python train.py --n_layer=13 --n_kv_head=1 --d_mlp=704 --activation="swiglu" --rope_base=10000.0 --init_std_qkv=0.025 --init_std_down=0.0 --optimizer="soap_variant" --beta1=0.95 --beta2=0.95 --lr_head=0.0279 --grad_clip=0.5 --schedule="wsd" --decay_fraction=0.804
Each number is 128 + 32 x the weight over its row's rms, rounded and kept within 0 to 255. Layers, rows and columns count from 0. The size above them is the row's rms in percent of the matrix's.

# layer 8 attention query, 256x256, rms 0.0909, rows 109-162, columns 128-255
size [ 70  79  79  76  75  77  82  87  64  80  75  82  82  85  80  82  67  66  81  49  55  63  70  73  63  53  59  77  66  71  87  55  53  64  74  90  70  82  87  78  98  79  78 133  63  81  88 124 129 130  93 101  75  90]
[[227 160 109 163 137  91 164 156 138 193  83  69 142 114 116 156 129 113 125 107 102 144 138 110 159 151 149 102 146 155 111 129 202 168 156 117 198 156 126 143 125 165 164 134 120 103 110 125 113  83 117 196  95 154 134 124  82  78 147 158 132 120  87 132 146 167  84 139 111 148 107 173  76  93 155 131 167 153 173 180 112 122 111 101 154 180 171 111 161 118 111 155  80 151 116 151 187 139 167 140 143 136 146 158  97 128 153 152 127 116 152  74  68 141  65 145  76 129 117 127 135  72 165  93 117 187 130 159]
 [168 160 127  99 127  78  83 180  86  86  96 131 126 134 136 130 144 147 132 162  95 133 152 166 179 195 196 170 158 116 190 157  73 113 222 186 128 112 119 142 117 232 130 152 136 124 163 138 154 100 156 152 164  91  93 108 107 108 171 132 127 125 104 142 106 136 168 188  99 170 112 180  63 148 170 161 115 121 120 138 148 129 153  87 131 107 134 151 133 129 129 159 155 124 123  79 139  84 110  93  70 149 102 168 121 157 135 184 110 145 169 130 103 140  79 108 100 155 149 139  96 116 128 148 123 177 113 113]
 [156  93  54 157 112 106 114 177 160  74  91 123 115 121 105 112 204  82 141 113 118 149 133 137  98 137  97 157 131 113 142  93 162 103 126 111  85 112 187 154 108 145 151 129 138 161 105 177 173  93 169 160 115 166 155 152 125 155 123 143 135 142 148 153 110 176 103 122 128  72 117 115  84 170 171 149  98 103 104 111 156 102 128 131 112 138 125 102  95 158 103  41 108 128 111  72  77 207 160 109 126 162 217 150  85 156 100 134 163 123 106 158 126 104 133 178 113 103 107 187 134 155  66 144 108 102  92  71]
 [118 121 168 188  87 108  91  53 110 191 122 129 160 108  64  75 102 133  65  96 150 132 114  90 107 138 209 110 124 136 102 136 141 106 147 137 108 137 111  63 122 136 168  97 156 145 171 118 135 133 148 191  81  94 133  61  85 174 115 105 171 119 144 109 112 173 179  87 132 172  68  71 132 114 115 191  67  81 113 141 146 123 127 145 167 126 163 152 141 118  84 125 175 138 139  96  76 137 160  83  55 118 160 102 149 111 135 117 115  93 122  76 103  92 170  68 163 177 120 136  83 126  96 111 121 109 148 115]
 [126 140 163 167 119 126  87 170 168 103 115 107 117 125  94  67 134 144  84 161 146 106 164 157 145 149  79 143 140 136 157 143 181 136 159 112 127 101  93  82 135 141 155 132  80 146 105 122 128 128 108 184 148  98 158  99 109 162 144 145 161 129 102 129 140 138 143 132 124 166 135 115 103  69  91 156 151 134 133 148 127 102  83 119 143 144 137  68  92 122 132 126 101 179 121 153 100 146 185 110 100  58 102 153 166 116 134 154 198 137 167 131  93  74 123 144 128 117 126 134 209  54  79 132  68  31 165  94]
 [135 148 119  66 167 116 145 159 125 102 182 111 171 162 117 161 101  91  30 120  65 122  96 117 149 150 113 174 121 141 116  57 138 107 118 123 103 123 143 101 113 136 175 144 104  92 115 123 131  76 152 140 122 145 138 136  95 105 104 117 127 127  81 168 119 118  93  66 144 186 125 151 127 178 102 116  82 145  51 152 137  86 146 126 113  83 171 169 138 119  81  16 134 181 118 116  96 151  54 132 163 101 113  87 148  90 137 118  84 114 128 159 155 116  79 118 102 126 145 113 158 100 121 101 175 131  63 132]
 [ 85 113 130  79  89 152  88 133 206  99  65 102 164  99 118 135 176 159 153 134 136 125 122 155 122 167 162 130 132  88 181 131 169 121  98 104 121 175  75 178 171 148 130  71  80 163 169 166 130 103 121 168 138 122 160 111 151 100 166 162 142  87 157 133 126 170 132 147  85 116 170 127 124 124 138 123 105 160 132  69 120 111 115 133 141 171 150  80 109 142  76 126 137 122  72  45 179 171  89 113  77 170 132 152 117 114  89 124 153  97 164 126 158 130 170 159 132 113 113 132 109 110 104  93  74  91  95 155]
 [108 118  56 109 131 162 140 103  72 126 121 136 175 146 148 103  85 118  49  93 104 157 105 125 139 120 122 106  77 131 146 120 214  91  88  55 116 153 144 127 129 156 194 151 103 145 126 117 182 102 109 158 108 186 142 121 106  86  72 169 118 102 149 111  98 135 129  26 169 119  89 112 101 159 105 154 140 116 107 104 127 134 120 134 144 130 136 152 152 128 104  66 158 169  59 107 127 185 102 201 164 105 153  92 136 179 106 128  98  75 161 152 109  98 115 215 109 110 132 115 129 144 151 103 101  51  75 111]
 [124 116  86 154 103 102 106 140  74 118  85 123 105 137 128 116 166 143 186 101 202 138 141 164 118 127 189 116 186 147  93  73 185 156 192 133 167 165 103 110  29 164 113 188 100  98 179 165 161 104 119 154  83 154 158  41 136 113 118 123 121 124 110 105  94  88 105 103  96 136  97 129 143 135  99 109 101 125  88 104 155 159 159 189 107  95 129 118 100 102 181 178  97  98 143  75 144  77 113 126 133 155 138  73 114  70 117 157  72 171 148 111 162 106  64 124 145 133 121  83 148 167 114 104 107  77 157  87]
 [149 131 160 160  84 177 124 148 197 111  62 173 137 121 123 156  77 176 152 140 131 128 129 149 100 165 116 134 124 128 164  99 119 158 181 139 146  20 123 116  83 144 101  70 146 129 186 141  65 162 160 164 123 130 179 179 145 139  61 151  90 155 109 129 145 159 191 135  85 156 153 141  69 194 143 167 102 119 122 169  77 110 188  72 174 153 170  83 155 138 100  93 141  98 143  51 143 118 185  96 130 202 112 126 138 126  73 158 108 170 136 158 154 101 163  86  89 118  88 120 105  65 122 165  70 129 140  76]
 [102 173 180 143 120 126 169 154 112 162 192 177 207 203 117 101 137 144  89  90 148 115 115  96 115  97 183 120 159 153 126 185 119  72 141 122  94 119 142 130 146 127 125  96 111  79 132 159 107 200  86 161 113 108 139  99 170 155 136 133  54  85 142 109 200  78 166 111 137 124 107 121 106 177 109 125 168 192 139 135 101 130 119 164  69 143  97 130 155  96 134 160 111 168 168 129 120 174 126 110 122  86  74 174 115 123  74 114 170 159  82  98  98 206 105 117 134 138  86  95  81  97 164 152 126 166 117 103]
 [119 132 114 145  54 123  46 182 133  86  74 125 138 168 107  94 120 134 126 169 121 148 143 149 127 158 138 125 118 104 136 182 151 138 185 111  93 156  98 154 132 155 154 113 107 124 138 109 148  54 113 164 134 127 169 127 134 128 184 129 150 120 123 177 133 135 121 182  98 143 116 107  60  36 155 122  48  51 100 126 139 111 135 132 135 139 146  89 108 159 146 140 132 106 129 138 147 112 136  90 101 151  71 135 116 169 103 170 127 133 149 105 165 150 173 159 140 102  85 157 162  63 122 132  93 126 153 154]
 [125 103 147 127 104 165 111 139  93 125 180 139 153 156 146 177 211 174  86 122 137 149 162 104 176  74  40 123  95  91 148 107 121  65  63 145 126 136 170 138  98 102 149 116 103 130  53 115 128 146  90  63 128  55 114 131 105 133  48 119 101  98 123 115 114  58 103  90 104 101 101 162 201 112 122 126  93 221 119 123 133  84 161 123 124 122 146 165 173 125 166 170  81 160 137 120 102 163 152 183 168 137 103 152 121 144 132 111  95 100 103 173 110 143 111 150 189 128 144  95 106 126  98 130  98 137 105 113]
 [141 161 108 132 160 167 130 179 123 131 153 152 123 164 227 133 115 141 156  98  96 155  83 144 179   8  72 155 124 137  90 122 137 130  89  75 158 158 199 156  78  61 124 137 124  98 106 105 129 124 127  96 110  99 152 117 112 128  93 177 108 163 135  93 142  66  94  86 144 124 150 118 142 171 109  29 107 133  95 138 132 116 140 109  92  62  97 177 151 114 133 104 125 165 133 142 120 137 115 126 183 102 106 156 139 161 105  80  78 127  92 143  76 160 119 140 178 139 147 149 136 168 126 129 104 123 102 124]
 [113 144 123 115 124 124 123 118 135 133 126 165 127  80 136 157 100 148 195 131 119 142 113 143 136 141 126 188  95 120 115 104  66 132  74 130 173 132 150 108 110 116 128 106 103 159 185 112 150  92 114  58 130 153 181 145 140  94  63 132 167 166  90 117 110  89 175  96 166 177 171 158 151 187 170 122  91 100 165  60 119 157 177 147 169  96 165 136 118  95 170  91 134 107 129 151 128 106  26 139 106 134 170 114 122 108 107 132 122 134  86 144 157  65  78  85 149 111 157 149 113 169 182 138 143  86 103  97]
 [117 107 104 128 136 194 182 122 129 106 180 169 131 110 186 108  87 138 163 131 139 128 142 131 115 116  93  93 115 113 100 111 147 116  90 119 204 183 139 139  87  68  87 127  81 126  92  93 118 155 125  52 135 141 123 101  95 161  63 151 128 124 141 120 146 109 148 134 168 124 146 167 182  97 143  96  88 178 116  49  67 212  90 124 125 130 143 125 189 139 143 102 106 134 109 143 140 146 148  67 149 105  77 104 106 134  80  76  97 136  63 108  98 129 123 124 136 114 156  88  66 150 207 172 144 144 176 172]
 [ 91 113 117 142 143 151 135 139 154 120 114  64 112  46 101 113 160 188  82 154 119 145  73 111 105 140 105 107 192 165 169  67 138 158 122 115 119  72 105  46 149 113 110 128 145 158 143 125 152 129 107 191 129 110 118  80 101 142 117 210  84 100 185 105 158 120 132 148 129  59 143 115 161 179 136 152 142 178  83 132 113 140 113 151 136 133  93 181 127 110 122  97  91 139 132 171 132 120 143 201  71 141 109 138 170 125 137 138 206 128 103 184 157 114 141 132  94 138 103 127  99 119  85 173  90 163 127  74]
 [160 118 104 152 145  78 132 141  77  97 150  88 147 133 113 127 138 138 132  68 139 206 149  99 111 125 127 101 166 164 129 102 137 160 154 124 131 174 128 148 124 191 157 162 148 133 134 106 172 156 110 145 127 147 135 140 128 101 161 138 170 161 104  79 141  93 124 119 144 141  81 110 121 191 169  88 177 182  73  70 136 169 145 120 123  75 122 160 183  69 101 141 152 101 100 105 123 130 109  84 202 109 151 109 116 194 117 174  74 119 116 101 133 132  63 162 135 146 103  99 132 170 145 122 161 155 165 149]
 [148 174 127 153 103  82 115 207 141 125 163 135  85  86 143 134 130 122  68 131 174 133 113 149 144 129 100  79 166 118 137  59 177 158 154 177 152 108 146 138 166 158 148  89 152 135 105 110 120 139 175  76  90  96 178  88 103  88 163 119 133 147  80 110 128  80 155 149  93 108 108 126 103 151 192 147 127 174 125 158 197 104 128  95 104 105 117 173 208 176 158 105 152  92 131 149 124 127 182 144 195 161 114 155  78 170 185 136  36 159 148 149  47 136 113 146 118 103  76 114 174 133  86 120 139 141 156 111]
 [114 126 147 198 128 124 118 110 124 133 139 155 106 165 106 115 171 105 116 155  71 154 169  96 116  71  64  85 133 146  98 138 144  86  86  92 122  89 127 152 162  82  75  90 124 119 108 114  80 152 131 143 159 165 109 130  79 125 131  68 114 150 153  86 145 130 196 123  86 136 136  47 135 164 139 127 142 137 118 128 114 168 183 165 182 102 167 111 118 121  59 102 118 116 108 138  92 156  88 109 152 158 131 148  89 155 129  92 158 120 106  86  98  81 112 142 156 134 178 211 144 157 114 127  75 169 114 120]
 [180  83  97 129 104  72 136 117 156 118 119 126 133 118 135 109  92 177 114 109  90  99  83 133 134 124 168 116  84 123 130  86 175 173 139 132 169  74 189 179 128  74 117 158 143 109 114  88 144  98 141 142 116 110 132  88 151 122 103 141 133 134 144 149 191 126  93  74  84 176 100 110 122 192  83  57 108  79  98 103 183  58 141  68 159  89 103 174  62 142  96 112  82 197 187 146 122 204 174  69  96 181 120 138 112 166 199 155 103 118 121 136 164 133 157 140  97  85 128 109 125 155 132 137 156 163  96 101]
 [198 129 141 103 141 147 135 148 179 108 149 128 182 130  91 123 170 162 101 102 153 111 148 170 152 189 154 159 140 124 159  79  92 167 171 114 116 160  31 147  48 144 150 119 121 135 136 102 108  97 119  87 128 109 135 102 149 145 131 156 122 118 149 160 182 125  73 123 100 125 112 127 120 139 157 145  99  79 140 153 116 120  89 115  78 134 154 196 128 131 202 144 132  72 144 135 114 113 148 115  86 126 152  99 104 126 124 155  82 136 157 159 151 160 130 137 104 102  86  56 133 108 137 142 142  81 134 132]
 [102 127 210 132 179 123 138 126 146 166 105 175 127 129 129 104 137 129 175 151 160 150 130 125 142 123 121 121 135 145 125 174  76 121 131 144  30 127 105  74 141 138 139 135 155 121 111 145 116 182 146 127 116 155  66 140 162  91 190 141 126 107 105 116 102 120 130 161 184 187 137 119 137  64 148 149  98 118 145 159 148  96 144 149  98 163 156  81 106 109 116 174 169  75  92 129 151  64 121 209 121  95 103 117 204 115 106  68 200 159 117 124  81 146  88 102 136 183  90 113 160 101 128 110 119  89 103 134]
 [144  54 118  99 110 134 150 107 153  97  78 135 142 163  87 114 139 141  45 134  73 116 115 157 132 171 183 184 100 142 151 158 160 206 121 108 123 119  76 150 144 150 133 134 120 142 167 137 129 109 106 155 135 110 116  88 106 167 132 160 106 146 135 173 133 146 128 105  81 157 117 123  92 130 154 144 128  90 133 166 157 142  90 152 132 134 139 142  79  83 120  84 120  85 190 143 105 106 108 109  96 113 157  69  44 131 151 194 106 177 170 120 211 146 147 146  95  69 126 125 185  80 115 135 111 140 123 181]
 [176 109 139 161  67 107 131 148 149 137 160 137 140 104 114 165 119 172 100 106 158 115  87 118 161 149 127 134 133  95 162 120 115 187 157 161  99 129 133 103 153 147 115 129 182 120 144 122 111 173 111 120 130 138  84  80 101 133 114 151 102 108 177 190 129 139  49  61 113 165 133 150 147 159 103 159 115  83 149 103 115 143 129 114  84 146  77 157 143  93 199 138 160 129 176  80 182  85 136 131  58 112 125 120 171 165  97 146  82 113 191 185 196 182  95 142 132 163  42 136 154 142 126 111 128 100 156 149]
 [171 173 148 170  75 133 129 119 149 154 115 122 107 139 149 107  93 153 140 158 146  68  63 101 149  91 161  85 105 132 139 145 161 155 131 119 184 154 175 139 120 139 111 139 159 164  95 102 104 123 160 118 149 114 118  58 111 113 132  96 115 144 173 151 172  89 143 124 143 128 134 101  76 177 151 107 153 143 126  88 159 130 136 136 153 120 142 165 198  95 127  71 104 176 130 136 142 182 116  90  95 123 180 149  91 172 176 150 116 102 128 125 191  92 122 151 107 104 167 120 104 196 130 110 168 156 102 148]
 [143  76  93 111  85 169 140 112 180 110 185 123 136  95 112 140 130 150 107 157 156 168 102 144 118 136 126 195 132 101 167  45 111 134 133 104 148  80  81 102  95 119 132 144  91 154 179  83 119 111 125 146 107 102 174 148 125 129  81 105 164 173 107 118  50 136  61  70 154 100 106 175 127 160 114 104 112 131 165  96 132 101  94 123  92 149  88 157 115  84 177 140 160 110  95 130 201 115 103  46  59  98 124 102 128 163 122 138  77  99 102 117 141 142 133 147 114 111  83  96 132 175 101 150 135 151  91 115]
 [104  58 137 104  88 152 107 130 138 153 102 100 110  85 136 124 100 109 127 158 164 124  88 120 174 106 158 180  93 117 144 140 194 154  93 146 122 111 117 107 166  71 149 154 157 150 175 138 156 193 132 153 108 148 162 141 108 168 111 115 173 136 147 156 143 159 127 137 134  96 126 120 104  64 121  60 100 124 117 151 119  57 169 167 138 158 149 124 141  37  98  99 163 117 119 171 140 116  65  67 108 124 140 139 141  88 155 104 181 113 111 119 156 119 108 145 152 133 115 144 151  67 108 125 141 176  89  81]
 [ 79  79 111 112 149 161 171 124 131 168 102  85 134 195  97 155  74  82  89  95  89 144 105 156 109 141 159 133 170 126 148 104  82 166 102 164 175 136 103  66 171 114 140 162 154 131 129 114 145 104  99 140 178 144 125 153 149 206 123 171 175 185 101 109 107 106 165  93 140 149 143 165 124  70 140 172 128 137 151 157 114 149 135 130 122 164 148 128 159 179  95  98  73 100 168 107  85 140 161 103  99 153 130 107  91 148 129 186 154 109 127 160 129 103 116 144 125  61 187 185  77  92 138 126 116 111  94 124]
 [211 115 159 159  51  70 119 110  85  94 168 101 131 149 140 125 178 159 141 140 177 145 158 170 156 109 139 130 118 122 113  92 179 147 181 117 165 119 174 153  79 134 152 144 154 116 134 157  69  79 145  73 129 122 144  86  89 132  94 130  98  78 188 126 106  97  90 126 144 139 104 106 106 182  79  81 129 111 163 120 174 137 126 151  88 101 136 146 132  74 115  86 137 169 135 125 192 148 110  71  48  88 126 146 104 224 161  83  66 144 137 140 149 156 122 122 117 102 109 141 155 174  69 110 105 200 125 149]
 [204 140 114 172 186 100 125 154  89 117 197 136  81  93 122 163  93 117 136 125 135 163 115  70 124 149  85 111 160  92  88 142 149 130 133  86 104 135  80 122  74 100  98 112 136 149 144 123  78 141 134 141 124 116  94 112 128 128 120 134 202  70 138 174 147 159 151 139 107 156 176 195 131 140  69 115  74 144 135 159 146 109 127  84 126 115  70 147  92 104 143 104 101 184 112  76 200 151 182 114 126 111  91 128 132 127  84 119 105  81 142 120 105 114 103 138 155 186  57  36 116 113 136 146 124 101 167  87]
 [ 67 119 145 139 100 132 143 176  92 111 132 139 152 112 115  74 107 104 156 139 160 114 113 141  64 114 180 128  77 112 161 164  93 150 148 129 141 139 153 142  97 108 135 191 124 174  77 187 148 132 146 112 132  81 133 154  98 165 143  96 145 146 177 111 113 109 122 170 217 135 133  38 130 124  97 139 176 174 113 123 197  54  71 134 126 161 135 138 153 116  58  92  92 164 123 184 135  99 113 168 146  59 146 124 124 165 135 111 126  85 167 101  76 128 154 174 169 127 144 147 158 111  77 100 109 156 148  86]
 [154  70 147  79 164 107 131 142 134 211 161 119 131 121 107 148  82 121  48 100 147  98  90 130 114  58 130 158 115 151  64 110 160 188  94  79 107 146 141 139 147 145 116 159 164 180 146  74 119 157 187 120 144 116 165 153 117 118  74  77 157  98 173 134 136 155 160 114 184 153 108 176  78 133 138 142 106 122 155 227 200 174  98 208  91 143 107 185 141 135  83  82  90 150 151 148 155 150 147 121 182 116 110 108 130 118  90 133  93 169 128 166  92 146  94 139 150 148  99  91 128 156 123 157  88 133 210 127]
 [200 163 167 176  84 107 158  92 114 135 107 120 101 163  86 187  64 182  98 114 117  93 175 144 117 101 151  95 121  86 113  43 157 115 218 125 186 122 156 113  91 160 100 123 143 150 176 112  71 112 105 133 165 150 124 124 140 162 124 150 183 102 129 116 172 155 104 123 135 184 163 157 138 149 124 141  99 133 108 139 110 166 150 143  75 129 185 116 135  73 139 119 154 128 196  86 190 133 126 128  75 154 151 141 128 166 185 151  70 192 121 112 158 129 138 131  98 100 143 155 107 143 125  83 123 126 166 160]
 [123 176 113 102 108 137 130 140 120  72 117 150 152 157 127 119 151 142 145  84 119 184 160  80  99 226 103 172 152 144 146 125 156 110 141 170 186  78 109  94  98 135 126 195 115 154 196 157 145 111 107 138  83 141 152 152  97 101 119 143 164  63 131 107  79  94 134  96 169 126 133 144 149 124 127 143  89 112 155 122 139 103 101 109 158 106 149  98 111 138 213 100 136 140  49  80 140 104  89 115 112 157 176 128 140 162 126 219 169  86 158 133 153 123 113 138 113 111  79 137 135 127 150 146  98 160 129 165]
 [168  88 137 157 127 168  90 221 129 152  94  83  66 209 154 151 102 109 150 106 181 177 150 113 108 124 163 162 132 135  65  53 136 105 118 138 146 149 162  95  89 185 121 135 118 122 120 121 126 122 196 120 150 116 105  97 171 109 128 114 129 103 160 141  84 137 177 171 149  98  96 128 130 133  76 114 162 118 125  89 122 125 152 106  97  82 178 143 194 115 151 106  91 139  83 131 115 151  92 162  73 130 127 154  69 136 126 141 123 143 144  76 141 115  93 106 126 151 142 115  94 153 148 105 138  94 113 169]
 [157 127 119 140 159 102 150  75 118 111 154 117 168 138 119  92  63 101 126 111 138 175 106 130  54 128 114 165 151  87 127 130 154 134 167 117 141 106 127 200 139 132 114  75 121 157 187 125  90 174 167 129 111 153 139  70  95  91 127 135  90 166  36  68 164  76 167 140 111 148 128 158 130 129 210 133 160 116 109  85 153 154  65 113  89 133 139 118 192 140 161  48 167 122 120 126 113 146  97 117 121 173 123 149 141 117 179 141 125 138 121  96 127 126 142 169 145 145 139 135 111 139 112 131 126 162 103 112]
 [134 117 104 125 147 178 130 197 150 135 121 209 142 147 137 128 255 126 192 109 122 141 119 171  71  89  67 114 172 174 143 147 115 146 115 185  89 113 203 123 163 153 110 193 106 138 158  98 175 118 166 144 142 105 142 165 107 100 102  98 121 115 184 129  96 137  91 123 124 127 114 173 124 125 134 131 132 164 191 113 148  73 119 124 141 102 117 169 107 137 112 158  94 110 131 104 116  79 138 124 123 134  86 119  95 114 143 153 169 120 163 128 140 182 141 138 135 132 151 121 143 134 141 145 111 161  80  97]
 [117 105 143 126 135 118 116  95 103 141 123  90 176  96 154  67 105 165 108 153 115 122 136 157 135  89 175 175  97  94 136 118  85  90  88 115 118 151  94 170 176  89 130  92 106 105  72 151 122 141 118 125 119 122 142 125 134 123 159  85 105 149 105  51 105 114  96 123  93 128 165  48 133  66 118  98  96  76  84  48  72 186  90 143 171 132  90 133 143 175  95 104 185  76 158 136 171 129 105  90 193 121 159 118 169 150 164 140  89 214  95  87  81 147 122 156 130  96 175 140  88 130 124 146 156  75 174 118]
 [108 153  99 129 127 166  79 183 166 130 110  96 122 132 152 168 122 124 176 136 121 118 163  48 119 147 141 137 141 122 107 132 184 138 156 109 190 139 155 143 133 174 144 132  97 100 103 119 155  99 167 115 118 149 126 129 122  65 104 105 157 118 112 177 120 104  94 155 134 129  88  99 120 132 117 164 132 146  87  57 161 160 166 105 163  69 144 115  93 165 125 172  90 154  93 104 162 143 115 155 113 184 181 157 146 181 174 207 122 173 161 135  97 122 127 118 102 141 106 117 141 148 129  96  99 125 113  97]
 [130 152  90 119 150 121 155 143 100  96 120 114 144 124 127 151 113 105 102 164 124 163 114  52 148  72 130  87 117 124 111  99 104 133 134  83 189  64 140  85 115 108  90 126 190  89 129 130 107 159 143 139  90 130 138  92 177 118 121 125 166 137 163  86  62 140 119 144 149  99 145 156 125 138 102 135  83 135 175  84 117 107 190 116 181  88 134 127 151 141  93 157 100 213  67 108 132 157 148 126 124 189 121  94 160 124 123 134 129 108 116 173  90 104  83 115 167 178 102  94  54 144 128 110  89 162 117 132]
 [120 104  75 145 107 180 175 166 131 151 114 118  78 185 148 110 120 103 186 108 146 164 125  68 116 121 130  93 153  85 104 117 129 142 113  87  95 141 123  88  61  59 165 163  88 122 120  98 124  72 107 142 130 112 109 103 136  89 153 130 146 138 150 119 184 142  87 151 180  67 121  93 204 114 122 151  98 119 117 102 135 148 199 135 134 124 124  91  78  97 104 131 111 174  96 129 120 187 122 138 141 134  79 147 122 100  80 119  95  52 131 104 129 124 209 146 129 148  77 118 104 127 118 139 130  80 142  92]
 [137 111 111 139 169 143 101 139 123 149 118 165  56 146  93 160  54 109 102 133 123  49 154  83 133  68 168  78 112 107 138 138 135 148 117  93 138  91 196 110  90  88 177 105 118 135 114 144  84 147 109  96 206 164  70 158 124 140 169 126 141 192 102 174 143 177 116 127 157 109 184 171 134 206 183  92 135 156 120 134 117 136 145 138 149 131 148 128 189 146 110  88 103 193 152 158 141 132 120 151 143 160 111 120 124 114 144  89 195 123 114  99 130 131 150  98 140 143 144  99  83 151 138 134 129 136 101 132]
 [128 138 140 147 155 117 137 105 121 146 157 115 148 108 188 103 137 109 157 169 155 162 103  60 142  49 115 110 102  98 121 127 141  91 130 102  99  93 194 132  78 115 120 128 135 118  71  97 109 138 177  75 107  98 172 155 103 116 136  94 103 128  93 117 122 111  83 158 136  80 133  97 175 171  97 101 102 111 158  77 120 145 157 110 128 123 123 153 125 111  93 153 121 178 116 109 128 170 151 118 149 131  94 163 197 175 127  86  78  88 104  81  49 143  76 126 151 158 110  95 121 167 114 126 130  89  81 131]
 [130 137 162 148 116  90 133 135 138 106 143 168  88 111 103 178  77 151 123  88 129 136 129 163 123  58 135 156 115 107 165 131 104 153 127 142 102 187  93 101 191 148 152 128 101 140 109 154 105 142 123 123 153 124  92 121 109 202 136 122 105 161 134  82 191  98 141 128 144 158 149  81 119  65 114  81 120 151 150 119 115 117 112 191  76 170 137 139 162 136 147   7  97 140 163 182 123 178 127 114 103  47  56  98 116 120 119  79  91 112 145 102 123 139 206 139 136 126 140 163 139  99  92 147 138  99 179 131]
 [117  77 170 107 149 155 164 102 122 142 162  89 141 159 182 126 104 117 156 136 154 156 128 120 121  59 119 136  93  99 127  85 141 121 105 136  74 149 112  82  91 144 126 122 138 151 100 147  87 110 120 125 125  83 141 173 101  77 112 130  88 174 137  89 129 116  80  66 128 142  97 104 176  87  86  72  84 146 156  92 102 136 122 168  85 159  80 174 127 113 111  76 173 152 118 106 149 188 145 157 146  46  54 175 139 114 140  98 145  46 138  38 107 102 156 137 165 123  97 131 174  97 111 117 151  63  97 127]
 [188 110 114 112 170  87 136 132 118 102 147 175  48 162 132 167  93 126 117  86 165 110 154 131 170  31 127 117 122  95 118 109 110 121 113 111  99 180 118 190 137  95 147 158 102 106  92 164 133 139 117 166 167 133  80  67 118 159  90 131 105 155 132 128 209  80 140 119 140 114 129 113 100 135 110  74 105 184 134  85 122 128 101 139 125 108 144  83 199 134 116  85  97 134 146 159 107 171 136  87 132 147 143 185  70 119 171  71 129  73 154 139  78 131 160 158 134 146 153 144 104  98 113 132 146 104 200 130]
 [ 96  92 116 136 106 162 126 157 145 128 104 111 142 106  93 123 133 154 150 130 121 117 146 179 102 193 127 167 155 161 156 146 131 167 119 179 102 121  74  96 182 146 156  97 124 115 177 160 147 106 102 138 115 179  88 133 141 164 172 168 140 123 173 141  98 160 156 106 111 186 127 156 148  66 187 141 123 101 131 176 126 109 126 182 103 152 137 126  97 137 163  70 163  74 109 153  87  65 103 123  86  83 130 114 111  95 111 143 144 160 130 159 192  69 174 132 157  92 134 135 155 119 131  97 120 133 139 104]
 [104  66 158  97 117 140 156  88 145 154  80  90 150 186  84 110 130 171 159 106 146 124 192 141  98 165 188 139 134 178 118 154 148 135 145 164  73 122  84 145 121 136 102 118 157 118 144 187 119 108 124 169 126 178 106  98 137 113 132 159 124 109 133 145 107 162 161 100 153 190 101 126 104  89 155 153 131  88 120 148 143 119  58  96 147 138 170 133  79  81 122 146 156  72 127 129 126  69  99 104 120 117 161 114  85 122 150 100 177 152 121 100 200 121 139 149 120 140 161 141 173  73  97  82 151 142 131 132]
 [116 137 103 144 182 140  96 168 137 103 147 123 132 139 164 162 137 105 109 129 143 143  96 116 126 111 108  75 133 109  68  95 133 113 109  68 131  97 147 125  92 128 128 161 146 122 106  66 153 139 132  93 113 107 127 150 150 103  81  96 119 133 126 150 119 104  82 128 100 117 115  83 141 113  88 100 141 167 109  58 111 124 176 129 115 112 110 135 195 130 146 155 115 137 136 105 180 142 117 193 176 152  87 124 154 128 117 132 111  97  86 143  57 146  80 131 154 143 146 110  75 177 114 166 121 107 111 133]
 [166 122 110  59 110 131 172 152 165  97 199 154  98 137 193 166 128 132 134 147 194 134 155 106 116  63 131  74 132  93  95 167 111 150  83 127 147 163 144 146 127  85 110  95 104 109  99  54 159 122 108  99 109 118 126 122 106 189 108 111  58 124 141  92  97  92 106 140 163 132 119 142 195 182 122 108 166 156  83  40 111 133 140 186  94 102  97 139 116 129 100  97 189 164  91 201 113 148 116 132 117 122 105 162  97 151 134 133 145 112  78 122 125 120 141 169 164 120 139 102 121 154 133 102 122 134 124 136]
 [110 142 138 112 153 119 165 123 125 142 170 110 127 113 157 147 151 133  94 160 134 200  82  74 133  44  94  98  79 109  98 117  91 109  91 129 176 145 176 113  89 117  85 157 114 129 126 125 127 178 152  84 101  79 155 167 136 103 103  64 134 172 108 137 152 108 102 160 146  62 128 138 148 151 102 109 139 169  99  97 152 122 172 102 170 133  95 124 135 130  85 159 112 187  94 128 164 149 147 145 142 119 114 152 148 150  91  90  97 106 104 140  63 129  97  90 107 153 126 107 115 163 160 171 105 109 119 129]
 [ 76 146 109 124 165 176 141 169  76 139 119 131 135 163 190 140 158 120 167 158 152 157  43 105 158 122  84 130 146 161 127 126  58 134  65 181 131 129 105 130 102 126 108 145 145 148  97 142 158 162  93 110 115 122 147 186  91 109 129 120  95  69 132  87 133 109 127 147 108 113  91 110 199 114 125 105 110 177 140 109 165 114 218 161 113 111 113 129 106 136 105 105  86 132  76 100 151 151 148 130 128 148  99 136 161 109 102 150  49  68 123 135  83 106  37  97 159 163 146 127 122 158 178 173 153  59 112 123]
 [ 75 132 138  89  91 186 102 172 132 185 126  91  79 160  80 128 111 191 196 129 142 145 160 165 149 102 125 111 115 136 121 188 127 181  95 148  96 154 131 165 163  86  78 127 131 165  56 160 125 141 102 135 110 146 158 148 145  88 123 150  68 133 119 111 103 143  81  88 140 182  66 101 175  71 119 103 116 219  90 101 153 129  74 137 184 131  81 110  93 102  76  68 102 122 100 163 132 135 136 103 144 114 123  61 101 115 104  95 135 128  61 124 138 162 146 114  97 136 163 154 140 151 167 154  87  95 168 101]]